python train.py --num_hidden_layers=20 --num_attention_heads=10 --num_key_value_heads=10 --vocab_size=8192 --qk_norm=true --init_std_down=0.0396 --optimizer="muon_hyperball" --decay_fraction=1.0 --batch_tokens=65536 --z_loss=0.0001 --train_tokens=700100000
Each number is 500 + 40 x the weight over the matrix's rms, rounded and kept within 0 to 999. Layers, rows and columns count from 0. Numbers have three digits each.

# o: layer 14 attention output (transposed), 320x320, rms 0.0344, rows 252-287, columns 256-319
# v: layer 14 attention value, 320x320, rms 0.0277, rows 253-288, columns 256-319
# q: layer 14 attention query, 320x320, rms 0.0277, rows 256-319, columns 256-319
# k: layer 14 attention key, 320x320, rms 0.0277, rows 256-319, columns 256-319
o252:547535566521511496499535450478523509585534471490554516468549514523510488512497500448472537416570492505532511544443522470487489498471541444546499452489542577478449519491522454474475464487488488
v253:510574520435509498520490482458521522480492469455486524486452475509491467470568583489527496526533551466586496439407592464463502466468496535526486531507511475480535483492462492512527499376548626
o253:496485460507462535457487477488472540499492507531502491511474463525533553541465486494527516488461476508472535490497567475504486498539491555502551459535503525519575480508479433513488557366539528
v254:522505504534497529481546527494501519557484543459455476496493542474518494455543491519425491480543498531488554502474468490544393508508463522472508508512475502529505481485486565499489564503461540
o254:456462536450496539507457489450498546458480501458454415528501493544538528461511485502465513445444539472447501517492606493461564485517515520587459439487560520476512470558494467432504498554530537
v255:460477539535522472486485556519428495490536524553559526538508467588512483545439492493476477412521506490467501532475519438585581505562487512483484503474515501505481499559515563468428434428472465
o255:508510493433449492525524556483502552507485469514523547408494498507514512540549511528495518582511397482508474535520505512521533470477452565532502540525550507470518410576517440522417505492470503
q256:447511499469526494506521466458507538539480486493530480434497517500511507500540460464462515510478558501505445525474457519553535505517477476549515486551513512465543596506542505445470496558517625
k256:516504573516524565546441575437495461516464530493496490430472472583589506485531515466549500467484459454453500430465505506421503524575438520542500512473455522557450556512499453479514512562453430
q257:532535470547503505478470522504515437536469489544512484546491464558458506525458456506499446526523517531485543491475530573517569442508475439495477425526474543545502508446539529485505430509465535
k257:575497433567486518489472500490527479552579581501543424424416557450482521495427557471469428534470462475528458498522499532546508508465490567521474418498366526484507501537575410506482539521500546
q258:594488473482464444526492507510522523516516528434521443424532492431492551489506469441495495568469451527456540463488477442502474548510444491526553545513465545507490476432442472538527516468498579
k258:572429514529527526516521491552430517592425484485500466524481494523557470509492557512466518566459497476495498449541501513597476449478493595484492597523466480460466497482455500506518517558550527
q259:474539521510465472489482480528563529500502459496459454566535507498580602531494450537518504474554448477525477453478516464529605465439425497499495528533455529470560568512537533532487482489469528
k259:563526531506465521488612421554476506476422542472496518502513516571481570438546485494500387507536405521513517475477460521456542500485418547535470467497526487556524560570547564480434513530521465
q260:544505425501519579550418495477532497550502492440563507536501447506552486505559550509494543469434569537443492453498517509498496466504479523535513459541521475477460493517452473551394516506504601
k260:448497475494454541533557574511499491508517532522517579595465541604467474407435525406506534453488490532534550469470475554549485473503486437455487463481520500458379392505511494473507547519412561
q261:498490497471555532517499491405439496477468507483533436492545501532445493427573466510515491542530471456507427435533423506526528415507431530508531435495520424466459463511466502508495584407516536
k261:544497492520484518464612437480529517503510473486477447517435481555486456464505528550508506460511473477467474535539508555553521512487487540503474542474526509514484470504557475549495452528477471
q262:488489531565461533460530432477482499471443462514477463489453434488558493519531487464419553544553459515602572483560517489558490506531443512492469507552468538521505512535452439574476540496592503
k262:474461425506473467482425420455502545505496489481519529549564508534467445525641444517410570488502485575489463468462479516563484511507488498522510447469441531554461536466531559548493493522521538
q263:473521506552505552445464545467478537409512453555497511529443474471581500483526423495508453452508491481471461441508536610534475457538507478632529472543540502553510540471550533550505478472448469
k263:473528480474564582512465449514508531443530486483452449544501414424550518504490511490555578496564459490510336542468453538478489522518460509496461485514532573467480500497501480539639446525508536
q264:531500585452521489500519490556498428563539508492483500491465483514424495532493437496522512416448556534535487529477436517546539484545523457568468543553518522497484486499498477520512466511505516
k264:513477440474519471476469492533474476596497527531510485514519452539521427488508531483413486496454462481474443518539576455498509489465505396518466451564507575522545492487492550392486453486525516
q265:506445480500484484521458521565533476463535521525468485491491445535537461567498368536462472510481400520542497532443468493511517547513477487504518539474503474541483480579460582487475413557465558
k265:547470568515543573472479532505494571554447525457532531517478521482567474572528506521475500520460484509542549502497486490534525571456489486533486535542518493495464518501478369600431526521549503
q266:484547497485476454530518503517511514581475623448576483519472531480437520525467488533533511577403513494498447482453449558463443521454554498532571496518485563520506596550567520460503538568533461
k266:493534522514431460539487582559476521549538495505485552476497544437512494463539420480497526558486510569536515414482442505530455550523468559495513468513461512511473572463521467505469529534495484
q267:490529526498417536455509490444483500413524584580526476504476509512484549516569517537481521481471410487514445474521511504510506517500457526551494511537523455395520535518437492491457477556469429
k267:492423465502519516450488461413488517467478460544512540533473447478537478475542517519470438533464432452515517468471498556481437514506490517525555375473574494536525541461484501405541427553492476
q268:471579429472553518496561529437521516521516540530455487509509494488462481468505533498531420489429459497469500440523558493578511526516474492476453421463490517459563452531438544371443536545441504
k268:498470530537459496536534504494527477506427564503443479480529541572510505556451490465634448521483497526565449465472476455545497472439497449410556402514481542472563529499549494526503524500535464
q269:487479507527452473520498514452524466489526505493467520559504470491440501548476528486491461520496499471520549490418451479476540521488519489510460534538485565483513486493525490539594426513510551
k269:452465411496579486489474424498503488556427586538514500470524504488451523511437426448450504512496446503524498474536536516433489506520539561533480451517460570517474536521428527526561546520520446
q270:562492542514426551505553531508547557510531498506519534457471520440510458547600458507538469487560540532510499496576443508541496504577490470458500555468507458437450539469468467518512585441526486
k270:495530514511537580445534572522497472494504523507562503568490446501453557565602524487509484459461482557443465606506513562534500513522496540520537481459497479497556471534488560498543485531482527
q271:532537365520504530545385482485445519560470573532519411521499534536457597424514522522497500490457530514508487541484479557574505522509439470459569544507469412407538526503487424470549516490494517
k271:526480552473556463515501475469490472517532567562491505446443493513509519486476509543546470517512517475552505489552424514515453493494500434515505428499456499516510556475483519572542565549500455
q272:456534488472489488513552470482493516446526471526489555531453521517515521529517407494446478471444525496457569464550458514544485499468523524477477491478493490484447564509466506526563461541461483
k272:542496470514428542538493501527466509515488562523464582519511484518505442500485534493464514574524561469515622491464535521477534504456538449439491531436419372473466546475575490518507498452494561
q273:502485461474433457526448514509436460557486452527507460479531561538555532452512502496559546560501510501521463513509444516489467540514491467563480524443446564586500480526553577556501500460494469
k273:414459522490467486528506557586476517549491511605587512457489537502524493432511511487496527553509493507435528456489479520454445597464498501457511568463467553504496515464556496571490482455559466
q274:467540512539505536453522450436496446514523444564535512439447495480460488437550514556542537452501554514531513432448515469445537462514554584427560424436506411447548438477505412461516537461537483
k274:488499466521525496445504495522497513430546528481446503480433494518504477530466450521492498510607484584437530483517501521509471475504555478527491494536495489515590511474508445480521535494505482
q275:486530504536510463536532407448574507541566482533414540559545505582509526519519495438441540535479473459548534533494479510512561515436483540489510535535554501612485512481552456554521459500458557
k275:452448527479467517505482567523540492465593503513442470558461498439555558507484473481500538495477493515583517482544555499507579461418524560506509515571474439505490508454516576514566491578485553
q276:536487507465552571510472507433459480512532575550518469498523500475469455452522484476503417445476503381501512476478392421511500484486519527431477492459410435490508484466566518526530496511522464
k276:536514528515447551494548469526513480585509482497508426471503498580470498492523446544484524451560566511479536490477568463528532601510433500515516545470486522538483512509486479526481473498567430
q277:537493485432555583477549537478568476535473453549513455496483421458509535447517418411494477520512520529487569456482537509473492438414431523478518548559525532471509430558563528488448561518517545
k277:431531488503520543478483524552463488486541524513547508445489518493513489502528602496528509487497410516545524543510548526488519547540555519505411525490450461485488445529466550505438534476476506
q278:507483508501470511504567540510460493437503606465501539468466551550525541465559588497571463499489536439477504469559520466502531510442480510520569469500460543514503539538406490475547447499500539
k278:494505578506456492480439530546466439570518500442466474473468489560566438470483509465558451494463506517562447538546498473539475437474486523509559586482438481532414496442441472526553462514544457
q279:464517481526437515466526452449523478486426513446465467480525475502443494514579472481484561546531505536499508446466518445528571516517530503491463465547460490403507456537562445532520474484482564
k279:460518512498501489426519504461559492490515482532456489392473519447485485479464508451446486533455551532499410470488445544540596492456464489577526509440504514500528530492566502478492388537474519
q280:472500500535511487503555543514483478418524515518430483435480521494517476514534514524542458530486456460475448421491539481488579449524518481522492473500511456523553532557425496468561462515557489
k280:510470459514546488530557539432486530583489570448522501517427546425473435558481514454441586511504472547444464488382487490520509503475446437506469442456470581526529491549474486546572439529514487
q281:556479518509474524540516434486501501541526416509505431514486510485551551478507517465514530525492592474514549515521471425485517449474526498475461442563486501464497511531445489475513544461595540
k281:521514447489478471473532459462491550627538503457537535470463509518491527471475481511572567467473554476517490558530487526506438485469544472568525531498462465504533475523434539469443502541522440
q282:523499509540482484482470434499567537591469549452479538528497503515544532468500508526533465535543555413473460475527485479557540486517519420527505588484481544482559506497494499482537536508479522
k282:475463486511451492463514465544515453456483535376478526419540559567522496500527503535538430507424508455541530509471501540537558464554473414439471557443427479471535515475542558497516463448470566
q283:512529444488466481474515522481533545430489547472499507593555517508486559535537469449486537484522557458549541543479474530475470472454460488551513489508538515424491478549431437505498498555509529
k283:508532441462481475514474460600552526422460438512477444498507533517487499536442559458454451424471493507555594509420446561460509550495529536441468484473546623486521478485495345515546470573511515
q284:448469439564461467519548481529513489525464537569501441539404432543544514458565545496517565492468521484453461465532491488478503445513505492444522472486488499501509542503514514511582509506527499
k284:489523458498442510527506566496558461520508454518454498546394524533464455461533533558546498500490474452466578532486467502515537492512457487478494503542505497468487509497478458588538537467557454
q285:426464485463551511515511445574504496544547549442480498538493487482503514500500537527527465544503534451472489457568465537514502458476459462507470538503459448523509593473452565517461488525502485
k285:486534464502484462494415428488533478522488478534463479583488517544576478416491543536537542499404503427455492481543489509534516499439516539500483524535509521463557540508513513497476553532418496
q286:504500500472498541503497430453508459446485521466578499570462505537509497499487498445456435430491508438462513441562420503492551495600520483597586514477463426581559463498462485452541492450492516
k286:536537440459515398504475585435510518506474431459521509477543492499458542497539423465531534520447599460444566551482375524493515489490575477490473579447447513467529482395528464549487447571547520
q287:507535485486526495472522512505532427509566459496508511469487497499475429498486513508505524492562547517550526504536442491458517453580495505448474478507414464518520459567510451481438569479503541
k287:473543537496496611556530396544496480446556537459551514447530516499542514474509600441539471414555454470613510496505502472454440463514532499498535554436355507499584514546534491552495484419508523
v256:538426511504521456471464515561505473466541511517472490497417505543445558479526477528539532589508447535452500388454544500499613471529471537538517510489498457455493420474536518517495506490568453
o256:487479526484434445460430507404464558469444533437489549482529504574543477485462514456475493464465486498530493503507480462541495601489448445475482495530422538477453523502515538488546459477422508
v257:513509508507491501470450516473487493520556521528553459598489398538503510491470428510543483477484528468441481482507521500526451506528471489383479451498465460512504567482432511552560501501531518
o257:449478518581507516422488506479509495502489466437450540567546489500484526490530520491520491478453584557507470554544524460472576532471511523604516548551443492462510480500446517429496455474457416
v258:461506452477479445494513505484518433509498498573545450506478477531532530465523529471520515531578521411507481496457504490557532462413525443462468478534401569546517539530499501444592534511492422
o258:538430538486546524538497484565489487534549521416465546498530489480485568553442462439469543464409507528536550548527458554550474494442480468638501574513529502486545495503472493455522492515476506
v259:540507466508499478553613517467598423434508470536450537470532531549482479500469468502502501411558472544508506569447502448463467514496453522426540501562589472438441513453535502546495457536577528
o259:504510498503535447596441446572501471408521460458490527544500465430444493447512428502567536460486447496567464534549546490484477570573432461496486508495515514476539467517468461505438477479475544
v260:532479478468545486461468535558461480518555472461554477558498407554551532512482534492489490577482453477500502546530501477532434558504595528502479458517462513512479456543445558474458452501542403
o260:466543489556536511539511458489491566503472499467396502516489493472581524450516525536443526523488430505506521461453428451464552454466466496473496444546479478529490496480530468547521527529575507
v261:523497545437523478455549500520526486483512483479548489520488611519551521543476502538465556418448497536541508434501467492441481445501475514479566467540508467537455503441472504478492531536450502
o261:470432412550486538550535511516454472491490471482490555442534418449492457427542516472552527556467520442509532487517469535504509552461506502415452511498472532465496505492484552481451506470496465
v262:512479444510526554499568518544574557462476511483481522520529542468478509461494510469487523537489562555463483417532509470501577503501526536519538446475520479435540518403509538514423425542492534
o262:558533520562503526517445511518500436446437465532514475533495482494469436430465485494436394452551502482515544518474548481539446414447496569507489546531568464479443468511487497572528563486511518
v263:502506490415570473528516549418526527505567489407485536602602504560503508469496467477504461453506480475488528459495455527469437447452425512490475538484582535517509433498495545457497501479484535
o263:494464489490427523550537510508475455510457509536520484473493510452477483562532571480520569581509548519546468497555497504465498564493527470470611481490515477507532519595525455503496457534466457
v264:463438498496515478490523564473491524517510507486530442491436510500542402501479508469525457472492531458504457519472443489507482481532452490487473464512446466475610458554464488498536503476438539
o264:491440513537476507494426578554511533446550491503503492512490535445549504566606523454489499447571572533433557474498426537530519517512535439529543558632498541499501539528506503569486508508518529
v265:526602519529449538418505482463470475547453471467494490526545472542448435499517478498521496613563490513470506594496469474472551560529441522527498476520502543493509475497507565451514530482526559
o265:488476446496444574572469490466503421443548532492455478515518437489468528500469521487412530544518486464555509412449530454473491488558450462496555485543487467450512561464506513502531435481454538
v266:488459456496524549469511533512518494521492597467444577502505461567503615491602529457507516526436562451445559543578475455547450510519435481545525484495587504504528517453505477521544491473577519
o266:483525536495458474473506535453547369457542538517486420513451491504487439487484477453539482519531518491406454427465483424451545470446520505531465487505522496483501580521492507517534472541472482
v267:455451454471490511468511504554512558541515475499512506433480517472549565513492528490535485572507457469557454561513482516582459516445488454545500567489463537498493490382494484464523530524544482
o267:494536512464546525503437502443533422480512442494548485549467473520491471516507520483406518453474450604512525466510511481528503593499564492564513484592486497414494575531485465521499528510539511
v268:487510459482525473505533514411514558486509539499506473534479478470555501470468518489491453550504443524518500582479497526547528477469501509464536530509466508493563476507521555531423514476443523
o268:459497492586559447599478557567449430412487508548539499420494506467550485455529468469510459490617560461560487471437374419544469424549503516531593460496446481505455458487489459534487569522550517
v269:543632486449547516505515466445502480447493523524526477490549611513511469556525464439438504489468483489487457502469530459475525533549468501548450506469435443469513491433424499466437536437517498
o269:498505446547480494539493533516463549508476496565439541543485420558455555453503482541474476520529547515502502516490513496432533500502544486526553502582424474522520552532540461479522476496454478
v270:513502447555493517425518502478535524516518435466511457561471487531443514558501443475526448496522542480540519382438525604508514513472568540463509485492525506440455587541471490499571483481502464
o270:476466483438473481525526489432520511515486533509500527471540472488533452525465570540438488435461563476522441529494469555508462471428491425578515521470474474534539441475538563524392509525515515
v271:543496436500529448474478573511532483467494512493501454432534476551537536540564497503527500499513568532515460457494499540393516520410465481505430524486487497498485512485524507517516515471467568
o271:554583564537430531544511493479505475479453450492511425510519541382546484427532483547526485557506527576521564568472487470478542513482490491489521505409487486532471540487456440469548406514524473
v272:589475481480538513462539481523525519468524544493514512421472517549467517416577446502475508514488457511451513471417469521502520475522511508431512473531524462498586525502480505455510495535532538
o272:497481540466540450585473463558504522476473470486521541539486577507463514503523527494552525500562579476534503497555508503509498436473449470535493520487514500480438544519537492509524566553431479
v273:536443490423571485586519514476412455520485452560555543559469532447460486478539571556514451501481545597536518555493515497444525511531460501478563459485437530412493497476532447443482569529507495
o273:514548546555538419554487502434508534451565533490476439499478439459480499469486430515500540492474469448477421411496535469474526617499479433518494539459553470517562533410504526517500446515491615
v274:455453466513524376501457519427570515543477367488482504520465422579476474555470542555486491536547504435573446525409487452603525563556443498544540483503452558460430500534572534498475457513500415
o274:526406495509509529455471452523415546454514490528463504466474529547536542435529450470474527438553470569422406438583529519443475389557509461523442518479556499486534487462447399460470482527444475
v275:545508501556534531468535515479440470532468488547500483447554441550550472476537514505499511513496499421479469486574552500495552499482480513492538522553386484511519544491421522441557457494529455
o275:525487568489519524522516500505515513500550496502568538460482507477502463488506489483356507542474515479529497487544467487429557477460466398527543503563556530492365468487473525510454441499387494
v276:512515516522504481486489508545540488531464468518495520492556543525493466492544580508487450474474459553547507489481476428451516525453475460473568482447523459539517466408569546432549563437520520
o276:438535550491476541537482490470445570495462475546466516435443529516474456447491579414487565527475550480501439533549524524476501565478470487428500463513486534462511540567485529515531436498487515
v277:510491463541531489516512478551471549474558560437473507535466512486491557444498513474484503467517540428495488471450604459515533505430490470523517538494545546471553472471536527518494505491573497
o277:459569508533511469432513464530473505530509519535475535453477403522504487547457501457561491532445537507430495525489517455521467518537467511512518502480518487417499550486481564446568565516453480
v278:492500492471488446447538521437503469440484407511445496481430541447533486482470504570493470387557427533393559425499459518495486524524496468536565516516580468484448542596549529489538525509497625
o278:466531410498500450486567529560508577498514533558572502459511477569480507469519471441544490452515517502478525528561521533517559448516477416513550509530491538522561493451553509486560399517407528
v279:577449423482476518548432548463526442481498575426462511528528478546523503512538493505523514502509571520498473503509544455507536403543531561482510489507482485462488470529451476469462519506567554
o279:490501522496547510473478525520508466536521471478502495479487479511491427547517523491498419532526495534403558572528444511436493536547479527526382527504473469501396519499486545455459496471494484
v280:483482520509455493500548543474415505486533580473438466550485505475441511570433460533426474525470483472528500565444471441467505476484496543504480494509525510475524488498563481500464499437431466
o280:500477511503445478558570520485503472511624544526512485469514534486481518439472566543489525485542496475487523571447444515470539451490525519486495511499425515537480469571498463476491529552539560
v281:485411491497485509501521406552432565488453493544499484509487582477539488547501532493416467451509459535433509527587513458550532511483580545450487538510524550518494576445488498503579552420508506
o281:507449550481504505496501513497515447503566577447507494456486517466435519449519467500531444516491555415539520484461500505511511559486560477479553456445485484500461516458506412485478469471479492
v282:483488497491516448445478528485519518496459501520461510451428500519533509506526474458490507543474460602484458500513532547470397531481512500535476486513562449444538506517511509616494459475481424
o282:528470459476461507474546493440484469509473557468467432486599491490516513471508526502536449415444597494561540580403523491468488374509406489446505505503442496495485434474428539408451493540450539
v283:453504619545498475479511489494478512485487596457427533456409446517507580572521562513465564491493560509566515494443438450501567567506540489581490535488506508473558514496567540477570473431509479
o283:471504480405577487511444474524491501528618450542431474497544527452503422456476504556537525484458510490470458511587501479520461439532481496460482549568483517510473539520461388546442543533475506
v284:503574491486488513489484498432497532484552557464516522490415524499515483630510524550524481478471497555467485509530445484381554505543514520504496482530497531488467431449514508531509520495535521
o284:410457476416504509543469490524479618431451539555483512506570516450524493445459419494440516495424515494579512525463489487492513550534494518431468565529495528513529526451474506422506463538459471
v285:478485455489449552479511491555518539553435491475403508557460449500550480553532413462547524550514529579530513540550455509536409506584557513472443478521573487535502524466451536492530575560463500
o285:500517440562524498508484552497540472481499531509555474542475560568423506538460470509569444424476437462508527483549513512463527485477434525469529403429487447576430464502542509442473502490512514
v286:520569601595490410418468509539482508472521504566457557477552570497462507487528562477485487516475441521497465511474462462488465579548483514467485450542424566446483442480470480504518537481448477
o286:574383511473533612598490428409514633485477464465531426462452467500496455509492495484487494544488532473529475513454488488484509455502515448540460559533455445512583538504457477473493432473531511
v287:458501526577417539527514516527539519489523494467499506519579506592492503497512512473471510475509521564476488507554500539445574546522513547476460549513381501480558483494557487508551508463520471
o287:485525461480504516524546478445568503454460465526500474443526521503499429476482470486549453481464514510493495441513482489506481560552483535452565484473524496526477588524459472566508495481525527
q288:582506544532508507509529410494451473468519423524464482444524528520546544449507500520472554500571443633503483501473506390457441474464499510438512525506423476488516521517520493513545572501576520
k288:524481494530482458532587410536436435482502482549455517454482531568465535475553459548491481455562490576456468520506468441512491559511467502513446480521440512552439526563504619540511566494539495
q289:489532536504533518432525480537463525457514438475472461473493464499495462473542523538530541513527483514499548538527496457546529459520492474519523431498505500527513519494466512447484478540551470
k289:501548484488494444513503520452553510475538512417461420485463474488498511511517534482550449449544520578459471535560551528563494425481525498456498517482517459510583475518513552496470447447537378
q290:509500447580474455472550513407444560490501414471447423509520442436521597547489559455483566487548430580471526574516527544541511483509482500489474420556603535518536482551490433464434577471559583
k290:442517517511554478504497496467511530440531441490437433425526545557526553492483480526532575483568485546485525537490456513468477446515533510508534391483617582547487511375491451454518444476538520
q291:494469514539456435509514515486493577482518577546509514518472550527501556472494532516473429498565527510500501488557515540496460577462498520515605572465511528512489556458533524510575491539501458
k291:456506520543476451442366595547494524450475466623457494415490501513605485471550500528522462568547581507446491471535527481504510425520560500447524549518492355546443541430510565506485511546541495
q292:497463489493548511483470455473504537545528547510474504501515477425463482471484507469486476483448548434539448510497577529493511544467463563469500603494473545575525498536517492431485515522480463
k292:558425478560574492461435358462488438540412542513507465480562502548504481500565478561490444493488491547467432490471558511477512608471383632525487504513479642489531527517447481462509489484562421
q293:457549456455424466528510484494450450540542523502519577518487463505533472481508571445531541435501500461440505468503478509416529409537491521523490504469540478509511502496480538521519419487499541
k293:396556400525431458531495467553541551494519477476462452569546499525495489509461495557497615470514496534422502421438453565554588491436505465442476454485622600498462493468491445539556471473554500
q294:453509463530473474477475426504511503479494539541443486551478548520559554459536560536536517506523563601540540520536496523485550477400460472495534469558544530535470486455540434475465506550503466
k294:517514475486518459504453446466569496462577468474454466477473493451545492440522534546496485487488504471500455456505495464556534434382461532518484485529473482515533560446533508443548505528446477
q295:459465429554454469505514554479510533488489477528530474480478468483594530531525489467542528513474521479489478537482516497580521528480501542543507510524539527538501411482488501539527532457520472
k295:461511484523528536488491549558489533513536465499509412534477448409480600548499570563529499533438460479448481577474578489490476486535452538477465493571471500470469502569500493496529512524500525
q296:552477466508498472555517466505488526474499532520495488484552539478466562520394535550567430537459518509419431509420524593471459521460605515534470524455533461493499489448500511460505449554476408
k296:550496529487502480563473487597479517483497519536546501448508522451481447485395528524510478485568492559479554546484434566489408522469544478485482524495570533554493510451490460512516507505468459
q297:482498513545512520529445451466440489504472359540472475477491519511531504496481568589486481480532483536476517543502517451532504474487505483509510513490545455493465486497537575520462493499477528
k297:521518559487490527556552407500526526488514502491577492511565497529488500530518438589504524512537489502383456551438485482459527508491531445566448520602596517555469424531467460446441454477464438
q298:504482533495531524561524505464475519498484489538497541480422518503501498508528550569532508432501439509478489417528479573491542460474455513531478512450492481554510560483470546509495513468502439
k298:489502379526609413495464484330521622568524424456490543556505470452461498497634463566509593497503506378463424525453477560513560456514489547536487429474475533462461507483463559524598558575497529
q299:487458527493519473503532536544447473462513568529522547509458493461538512513505532515430457504486507493543508497487524495494512532497489526486509519474513487481540515515432534462531523490508455
k299:396494474484477477520476549492491541427483529489578543545518496499438505521541475491449499568483493561534550444406459523478477500509504579498513485500476570532504508487424509450497478505478523
q300:513493482521450475546550496532427516468491551459483494461544482454520435494456556417513500498480542530460552516546464494396461459490438485480522498478474478528452539495430499439510503482492490
k300:506518554549613454496519467547462474478534463459458403534504494517485430502528494398447514537477577538530492507489587462442504528510541580493511529491491474476386451489410480480466554465546480
q301:465441602459488523439482475454546515468483481455507519508487553448509477504543517494559558485575482436443485511479482446492526424490509523531501516469481482509527529490471513459497478493449472
k301:546449509482501466472525354519467527470440509441532479534532495476470535460606514514452503428553452589535449575521507508467492495551527525540460549447456472603512502564503604490551485403527527
q302:463532525462516441439538509506473581414543513469498506512522506509536481560438549512417471484471399495497596508505533468463491537416526553478505490506528470480476503586481520534463523491421472
k302:501504498486547484473540507530517518441522523480444453565518491481541544523414478560389494502475428552494499448555582384458547482508509554517531564514613480552509517527458597405568567524432471
q303:481501509407475496498551474530472487520484506507598478396490506438530500444558478524574447570457501495481482448477438501455493548558538507557518509491490431463492562524554446535473556463506464
k303:449545575459485548515513695461434465541568513516486501492557515479544532491523443519557580545493569478428587457500474519471467613574455432423548497499504454492422537503489467573475539518508446
q304:452468491441463397550500440510485511443470435591423448492502522538544501443553469493467492510530429538573560498433458464485460494485502509534483534485487562489492511454470543497473480531489520
k304:586512428508457510522459430534482538493361457481471595580512500503511426544478469601551422499524474452513569488485491511473542459428534438424442537520453424529510497501510450561491590529427451
q305:551491496430510468548507562512498536537537499502509573413492498508551508572489499519505494557464455507522474499546522480527463472470428466574432541496524515517549519540465495500491492456596490
k305:547441567503516542562542464512465549640557551476529540437494500532557501540480550547368565499502509492530355433479537459489405431462454461543543581497492499574526459464430480492549416481519450
q306:501540398520454495461564472522523540399477537551473503461543495454535423491558510542560506446523516483481430481557494476526500475484474465475482466500466483467538463515515475462474459459452485
k306:476572517538465592428595476504509527335527476499476544526483432578458433520493536521582424417485511497549493523443473567534521527543413379450568495521526503516505444577512480510570438442419508
q307:487518429470484476475564506531523522503550545477528540427538474478541459506504500511518521465460470527493473537500618489502456550522480510554470544536523604441462501585511503527499511470549454
k307:449470383480528402490503509572482561479513549530550578468582493416508492465491479501504491499536458530516437531516381453524491541520565481539531492539554488522469509515461552544434511463567524
q308:501472526557548495519448590441512454482579471577458412478541474462460422475516497560546553507497540531498531486515513497499458488448520488474557492450501420528508456417550535427487531523559486
k308:608555462570554552469579558482488536539506517518499488505414486445492524497504573504486550503524461476438406479594529473519450497481493466524517479574536450468579465516514544411455516438520446
q309:577489402515499482516511488473427490529491474509528465512506504497510536504491423442455503526455489477493490499502456456460482551446455485471480548449471548498555546559528550497542494397491509
k309:548486485485475490499509476531546528509533458550508496415516519529461496493509464546505480441397544435490487467530449513557572588459494569473517571512465464478544488517532541494525523477565483
q310:539506491516521482573499482477476487475578508497446530528547483602520448417504532450483559505583515601541459535483471482421442565461511581510448438470451538462492535546551532529480550504521414
k310:468417500562575503538453531555533412533543460559500494534483550448494528417543454450497597424549519517552401479563460454539512534376525574579531535424543515488436501517510454535579542507562511
q311:543453532480522488454499519483469530492485515416511483507485512509550494513484497494457456576519462597488489421499514506538509518524415512492499531481487613474450499482477434540475564543536509
k311:518494510561484476496546486540518511514467504455484505557491509504395429460528489599413444561434456575459445545466529494624445436491424502461534472547554544492518491480473607549427460482544564
q312:438470472464518527515473523515495478583533472521496614471468480460490555563482471523479518567546452425502479484492517490473555437478492483474475453500470602504480500512564502503505530528522481
k312:347547592539464655526431512545433487544473508516513555454528539509574560459574547480487451512563410456436581391466574519482512434535378542461518484551521537483466523602497553501473501440476456
q313:478558507523467486497597442512530558445504484531464527464530540540467475505495482477541560547523511553532541481516421437481496461514536517516501488495453507527517484476437448549507509486487540
k313:432486498540485504432506444515401512555441548510429492495519479509548444568452446556509508565622518592455507470517485485523498421466523479468550554532495484491564431507480471495487564451500527
q314:479495493519535486502501504535544473465476536538466434530514464451452465513512583429446505530465552508460526517524392553555538493464486549463466558622519544548513507485461579488522549424467562
k314:506445451389490439569503534441628521492573526552505520533497505412483511503470584409534600502495574537518386476527480471510464515530488396542476531552490510474553483511441640544547549456499495
q315:407507553577496513518550453535499562496456443543486483506478519468525506478545510475465528529442465536517504562471526486578497513448513536470478505485514555515413555587503574478402513481515497
k315:469485593498328487496540463540456526467534502539456546560480440471501436465558460495491534528486483535518389478504544525517486550565466504439449475558528406556436530490549577404404555424493576
q316:418494456493443522487534486441536519481491441534473501488500524474479540528563526484457615474492551498462602491469518457548561510463457536471487428478548502504438527455526438560560425515497518
k316:530483452519551499522498579479482514467531532526571519537511511556452453547528423482430583518571542514422534538478614497498520527429443447479481454496572573465505498542509457460472485405477504
q317:485474476569578448456521482492505446421478508510432521442442534448478486524509441569480572516523528516563480515474511535421495484542543454461511523446501562518549478533489510510522509553454499
k317:466500411502567494535444446589540513435523525437485504517491458422551447571537501454437534475510508565515409502491512567447538550535506542448457536487472556430630526471529501561485556505488486
q318:496456587452514531478465579504489521493497437482521553451579475489480474532445457438478509514528466481515548528504545448453444517601519519494427567523505519527501451463512483472522506564482467
k318:535495496440569509422377540515521550526517467455616449502555496446485571547547504459445565510426480487449426498493513400464546508509544477463491455514514521502474388559517521444509445545483537
q319:543584505411492479552479512567483493571547495469508541492513477426512487548463513485500518488504529487523456519512499548587471554522530420452423561473551504512532528451536508494543540444479443
k319:490487514463549389526541431469501479479529500509431469501561525516504567508504468521511509434510555476493484515536455510535429445491495435407538497508507499425509529464541626512532564462463513
v288:457525551506535476483612572545532545454512436436453578541511562581508501425547532565474515518516481532450525477547469455528507507560494515518451435463485473463602532391522485491560491523509469